{
  "n_head": 10,
  "n_kv_head": 5,
  "norm_eps": 1e-05,
  "rope_fraction": 1.0,
  "qk_norm": false,
  "bias": "none",
  "init_std_down": 0.0,
  "lr": 0.00138,
  "lr_mult_down": 0.7,
  "lr_head": 0.00414,
  "warmup_steps": 200,
  "batch_tokens": 65536,
  "train_tokens": 742200000,
  "steps": 11326,
  "dataset": "wikipedia_en"
}
Each number is 128 + 32 x the weight over the matrix's rms, rounded and kept within 0 to 255. Layers, rows and columns count from 0. Numbers have three digits each.

# down: layer 6 MLP down (transposed), 832x320, rms 0.0393, rows 150-180, columns 128-191
# gate: layer 6 MLP gate, 832x320, rms 0.0871, rows 151-181, columns 128-191
# up: layer 6 MLP up, 832x320, rms 0.0869, rows 151-181, columns 128-191
down150:120123161106159125207143163085154161127117108126132132095147099074107106133153083143181176121167117140149130185129183130152131103058124124192099116127124128124145107095197141150108159117143127
gate151:112106086168147106143141064175134139150115151150094117137152144080170122102131155047111136104120148131068117112122162095165131158142161192135093101188132175133179125072129098123105083091085112
up151:100143150116136134145101095108092159122084133179072132128137103140152121154129146116171121109102125130147061151134069093159110078092187112138159104143110088065204115139115172129104139153101162
down151:168075092173127197120146085097104116173092090166157113099079123110126117098137176137141142107144148092093060155164116138187178145038125137186177086142105177089147120138180133112141117082106124
gate152:094122111149132152125130111166067184106104049071079084120115094108160124100113193117082196175189083099102148120114163109170152145118130156163091135140211123149108110053119103130179145138151108
up152:116183121112182075163120145118128152109078087155152120114117130164099137130148118098085163174164072160124134120140138155128155141157117136093150118067127121100140123102099154092110172132160074
down152:057114093112120101178165137115111137096185134120118170162131171122146111151185088135163115052145148156109100094137061205124070121118109143087111146117136093128146119168139134157137073174127134
gate153:138131135099171109186139038127136138141110150191157140133188149150143134059090082130091165115119190131131079173086092171144147212123164137165134131148134143099109095193155124102093078109165172
up153:134136128099064138179194040112049102130206079137169138130105114128088069115142142085181191132103107147112117129094143139101155117131171109080135179121161095099154147025063156129140138151095104
down153:169133085151162111056153147128060082153194138121147144146096123132115118191125112107079109143146152176106129139042128173105113141104072141116125186162129182089165096051128145132148126084138129
gate154:081170101140136212133057176062192153130121069098085110116083186135150182112100044079142122073174107147165154102102157130136122143138148077113095119180108136143131073104151116111135137146168136
up154:145141190127086189117124076105152157082133144116175113130083159112148111125116161165096135119103136129137192151121081120203103133110096155136090210151146134185093156171157133224100202068087155
down154:143145116069163083152133118144144058140136076040069140094075121112180167159169092094139123095100089108146097094117019139178138100194123085138143140195124173109159147153135128128135179172158092
gate155:117114121110050129134142117121099118128140138141167150132051136175136120124099140156102102159189125180134082090143111140073123114093215208103094143150148153124140130125073156111152116130160115
up155:180130071123055109158155119143126106063162102169099146177123114165118083117111185107123136131107142109110117119160157087134116142156070163101208135125089154114138127140089157115184151114064133
down155:064140142134212125099150090138107193123109107150125121088129119053132166144095115121092092141130186134141151156104122154085066142135133160097145123112129184099137199111120093172140130115117080
gate156:100142105109139118141161113171174196188109107129138087150147115173167097077161169063119139128122120179142138152140155129127177105135160110137113090116161135085102142118130160125096172126123143
up156:095139151128138150107102113138094083161120170137160144157065132152116144150053127166158117145080112059109081098136122150131132133123175129094102101090155113138191161126125094128162155100125124
down156:118100155112137138128156147153102138117140089124128111110101122153178087137149099129129109194097172159130134138142173098111159113112136171053052130094093092122144112129179165137154145117158081
gate157:133105147131097168135127121160117107138104130107146115195143102101106114215105104081143119104196114166155150081175133102125143117131120129076119136137142118092163170163155074113124145088133112
up157:106134169161153162116111112095062077194117128116153154127135122093088087202067103078153111089163155143046130100170148123098103095126112145151132098142064072130146177142121160117173125079158128
down157:117113135137121139093141148104129163137123150143118214093096152110168101154202129192127146185128061149094206084089100171166166152174162104230090124156162145080163151144066148148157107099136137
gate158:101108146098117145101150146127087126164158169076158072143073131075187135083146146141118108074118091133121208088110148115116136191101130121167093139140125146102139108087114120117176192160091168
up158:113105142191163135115140141196189136089137129079095101126119115097095100097104143121130124121152125149166175174131141122151156134088107098116166120147142098151083180149140148114081147141128135
down158:128150117129126111077179077114171127166170155075126091072096092118152159091100145161129101102183151124120139132124106130149124155101105144073125158154110122146105135088170103117037116115083107
gate159:160133073131185116123115104086110106083124118078100147138139181141139091149180159181108149071169172118137113114140164111126156157181213214137055163127077093091145135113114137118125182139116178
up159:093103176110072136138138107137115124158111106118150109114117067108177165117162189116113083172119140144145127172143135124094096131136206148125146100085176175088110139124119035126105112143153167
down159:161184115154111139133103184123077157115100113115112090081129081176108157151144128094067103163136157095121154091113162117150089119170097125139138143122121146173143134114172119116122080135142157
gate160:202103098126128053120069132102191120120178098080100134148135111113113108109111094151097138145149059132105141111055094148200100171149129109145095124127104071179112154123106144130118194117123109
up160:123115102167128079168094159143185125043203134154125041120135122135097094080076061124071140091112149091138132155124158137152146076134104131115175116116096133130084096129141146105106133162138194
down160:135112094134119112174102113157136130126161124206127205190076126108171177146198129145155136126142159134144091118096170119144098103169118172164112184110147106145186214063113118091148191159103126
gate161:056078123091158140108113116054109136143079144165106131150150178164155138164096160104167151166075168110122173111140125151082141120156087186188105124136081118110117083144151078135121191167160097
up161:113122120153125112085197112111079105063104160125113107132121150184150103109126147126119131142066052135099186073182152123086175110103152130176166119145103102145146155118063160119116153195087154
down161:073089130171082091107127133106120066101111204110100164102154154126116091102145149146134152165126117160173144146118171130138181072109136157163123177140099136129102119162121100105138148175177093
gate162:094125160159140150071131133166189170152054165113145149127170108129102172116140131059120145125120147107115161131113099088168111120162122146148114105197098114097141122144126095091202151111179169
up162:115173104110167119116136169132148183150122148118131148123109107111079100156176123144080155183078125149148157160135067180161107093171159099162128085084053121171125121103074116126113099172065163
down162:159178086152128138157176106103101208155093066138131158097078118126086180187134143157080092085111093165142162125137152144120115143103220108135147106163082126170108139141033116151133185108108130
gate163:165085090052084114087087110189149119112208117198150163120132098136075079155137095155175177140112100162127153141126208109100100151106139147137084126149095104125124136101180071129128185123127118
up163:085218125080144099159141141140187125122116164130082128120035076120110153132145128142137182202119134108119116137121089116154109107108133070131166141114153091142142188086116193119145107147155113
down163:113139133152155102164082114087122154195142094098181109164106149140184150142143110131162150119137119089132124158156130071117124093158099096055155119162087106127100096161106189102113147108097142
gate164:153160183141094147189117103081127087127155080078108089112145065112106140162164126166174117126158117126144084131161103130134093117167103101156100121142118073161177192139169115137101117125070104
up164:106079101107119154119116100103159121071135081087120117159161154121116150179144134100076110118107130114132074160142153140122157080106113093109147141116108177115128126145094097107132135140126100
down164:152173170092182078149155091099116149126088074217155098102107112110126132174127173151185151109112176119164151100196103134132101161164185131135065130102107141111155116069102123132124151101086095
gate165:113152146152125161166114109131065187168174123139152135177162126123165195120167115167129129198125103121104117162081113110129118154163095110137198131109137082109101102138109099122148150182097120
up165:120116172139146077118145111142116121077129077127117072118119130133122161140087116142107164134170096110136139163109134136128123108140137135143134158125151113110102145157157184162144171169075056
down165:157152127164101114141106119122061100125085096130134085135175135180112114163111057050194150169121143069074132087164107099130061102118146193188145152150136077110068169153126127151174155146126120
gate166:239113179113089111135160111172116118118116074112140116183125137140134137144166136149108098063157123146093170135118125130117199135139125139117143140178138119148129205101105089123118135188135114
up166:135131115152092169141134098140091099139116125104109113082138087084155113154089121072115102085112105125082117131134206102152111186140145112158130164091125087156091188176149128173112182179068122
down166:075127164119162095066144141098098136117162109094062123102138150099110097153160127098128141186146152136150082102125041143166114095144102176109079141130105149091104133139173143087099100204110096
gate167:116092121167109146107051129085115148100187117146121115130110119122094157073115103145148108121169101105103138082138072141149121119120167143085148136160136178137083088097144071135139131135080138
up167:154129109180097087162146088097177150100097140113110139186110070096140158109137139105130146087115065113136058119148090115060154055110151182138088171126142110159099128110230114127140147167064153
down167:116140125152069101150143183111095090152164201060140097142091114101163187168143180090124149169126122142095139096106150103122089145163095065147086146181199157144115052133135091137160116081147084
gate168:118141115107086134104070133098171163142128194071050216178068103152119181093132158135098123062150117160139149142124086155167126150114125108121163166131192074101127123038115074172160130114092144
up168:124184200131098209103157084113092140141141151098107109080093121087075165089095197084119124137142137145155099143101138127122107144191127135113130170136192095127070149144119109210106081074160134
down168:196132144105150158106087125146148167143100101165135135095126153192114078138126134115127125162139154138149151080125111129132116110177153115137115155137114067153164150098088088128105101097110142
gate169:169106148133079164161110122153145110135137076139157136105124148159134095084112149127140094138124102117105155145054129123069130173149123092187129118146086053172162128139096133122133143145112154
up169:150162160189180114129145100126117103144074155160120119183135154105127149089133151110062099105117086146156195146150094081128119132161128103120149099066147115110150098136148138166075129176126115
down169:157102143146137184122113155173150136136097133109153148072054131144147080112074060137110121154134143137126145152097089119097076111167172093112135134098123061156121059117090127213060110116133172
gate170:153152127144114161126120131149094134076138103152133151144170092108089104167142107146166152173141118146123132121173114205117144116135093112059085130102132175145103087132134127095115120116150143
up170:093136121106130135142116106129149102137133122092159208161084097203056083060175163144117176144104174188150136111146181137111144093133118140131181155199089133081126079135152113105130128095170111
down170:102129144176095127175170076094122128120098122085126107145145172117105104121189087110129158176146175069183065117108173142097155116117110121146071083154126157125171198130160124106136135161125118
gate171:111148113100117085137170141083104143104079150109153159102184122129144171147130107161115152125125089155166182191168101155131131102100130116149153130142098131119099123131145170141109130122135194
up171:113095067146069144130050117121151133103158147180188116202113111122172101170160045193070096105119119140173134142094158100112111080118140124174129083114158101150092119185169149063095126058140089
down171:099096158247093156057142148124143105206107111127092141124118145154123139144143166128046108203130115105140089126117088178150167195134180155082122160126134106121095140160109163093131093194102099
gate172:176141193141146077132156153160153155141136164063093114070176103124151108096174119134078171016139100136135107096094122150157170147074164167165129156166157081136119167095143112138114111096169124
up172:140167125100140135154147126113107165121174068152185153132105152150113111154174134136136135119161102128091159099064117106170117072144033142143124106109137121140145128151112114147138148115091127
down172:172102140137103153050130116126112128103158145145128174114157044152122135100156201133078161102110100184110181135113083094146123131129105102127124100072093159165124119089200113093070130168151122
gate173:149073077161168161148133153180055113104076100085114139150092170095148071110113145103150188158111148096100141126126124133143098160139103102157146112102172131120130153102125168134078132100112120
up173:162167156040127080101155085106147114156158161108152158137140150093148196088159068081076170120173063066133097166158084077143165151122116117138179101118056085198105141087086124100079161151143125
down173:097126186093115064157154141168125104152127124100110097134152155085130144107109087109142143101194093124126179131149072161089151136071111176083103084101086136153150159151091061085083145182059144
gate174:107127146119125132153091098149102083171120090120060151128169115074108170151113135145144123118141128085165141175115059132152100188173156123067123125175197142114103141137129073175159135115111163
up174:164099086129113126118174092158098105122176154155128172164186125201101170149159155100116124111099080160151171125145131139154087077110080143119180085128125151139099117163140128143131119109089106
down174:126108166133099117150104157168149148122170142111109213192126182110106052157136122196129132124093116091148148160158107154172155104130135185143162126128142111144067119126133134125081126124172164
gate175:139176106128105093111155131106185132160152199104128160124116162089131170138192120090118105117077139153154081079141145116111143163118083121155209180143089140148135146086070167109140152163136103
up175:130101163128120172096153169125177107074160107099132132129124155072100146133098081130152140107109117139089090156106106093079164163123168089185158111077098088163110147121156127095221076134109153
down175:133126088097131110091137138165098140112129021183134161205158173138141133133166133055139141108191130130105116115086107180120136102094142105138176101108137142140130126132146128112173121098150154
gate176:077158147171132160163183085150084088152038148103148180081130124165108107160153156110089120137135170054139157086086053116110079113141104149115146097164110162184127138068115101042145178110112138
up176:107118181143112130149149161118124081064137185174139181118135084184129097169103135128178125059128108112111105115093110134142118132114215131142094208100167155115098120147032130119170139081152096
down176:090108159109125189111168155151076071110180131142126120130201144130081127152164132065175113152153118102064089172143087139119165126167044139144083077145125152141091192088165167188117149182127066
gate177:131168069142124129171134094114148145094097129079127086076113079132078086143117128107076182090125119139096134151156149127147101122073167125174128089110179128122124173079081105092150193166101189
up177:171096134168103104133073102152088152105186117087076129105128105147093098115165196141138163094103134166147105128099110118152161140068213163069133152160147106203137105042190107154119098193100129
down177:164117128129105141125094153157176133089144116172076121154104125069149136153156144140211141079138173108128110114131105085107123107120115150061136137121117173096112188143120111135148128089136113
gate178:126112120127118140095155123131127171095119132097157094189137102097132143088105145103135139132093166086130131129190084098157156135120130100135124128189135125133234105143113123126128064102122110
up178:067112124150119109160128097121143129057136116110085141154062129189059158152223151115115111148150126175131205139140183152147112105177124108123177164100158184074112165121077089163164169118126161
down178:134130118110108129095144118144163133087081089121133148065108089079102139136095141180160169112168125114153152242098161119155153148105157090135157152115134093126133152107146085157186120106090126
gate179:086129133133125095117151137136075153115148162086119106103134095097121146087143130116159167105149146102091107130156046126069087149103174140092200119162161115147142162084116118095163131119099147
up179:077169098143176101105107193059107181165044165159092145148130119107136140126132189108112134061126113084138149150154123184169085180162130212071163079107118090125099056140102103096158133127181130
down179:105135151094102137080118078093144066109081119098080114079148092025145108074093159152089175101095100127161102100119189137159088186138139159112108148137130108156144102150126102155120150147137141
gate180:098125132143129081139124131125127157133171136128112133154078158141168142132117127097149174127151154132092125145153151178187163150123128139130145116198113147137107188135110130197101097137131131
up180:147110169108068173099151111125120177148152136124152090140081141109124112174158181124099168127128126176098123117173135092119116090115082136169113107102078142099173167150235124159192100096128123
down180:073144114129133071125095137165100103122112077027159153138114138113193152142163130186166123102175127157185136097163147116160142100043143086137151176117133195082160082146167184124154089107151120
gate181:105099138165163135112099097084179129170142187131126180121113125142177083093119138134155151162123168072079127117101099171091115058127165108135093064135121120152112131179064126154132112159171054
up181:114238094157082099104154129111122135192099061095184134066156135105181121085149112107117113121125131072086102110126059135088182188097104100107126127162186135138126108162172127159099137075107099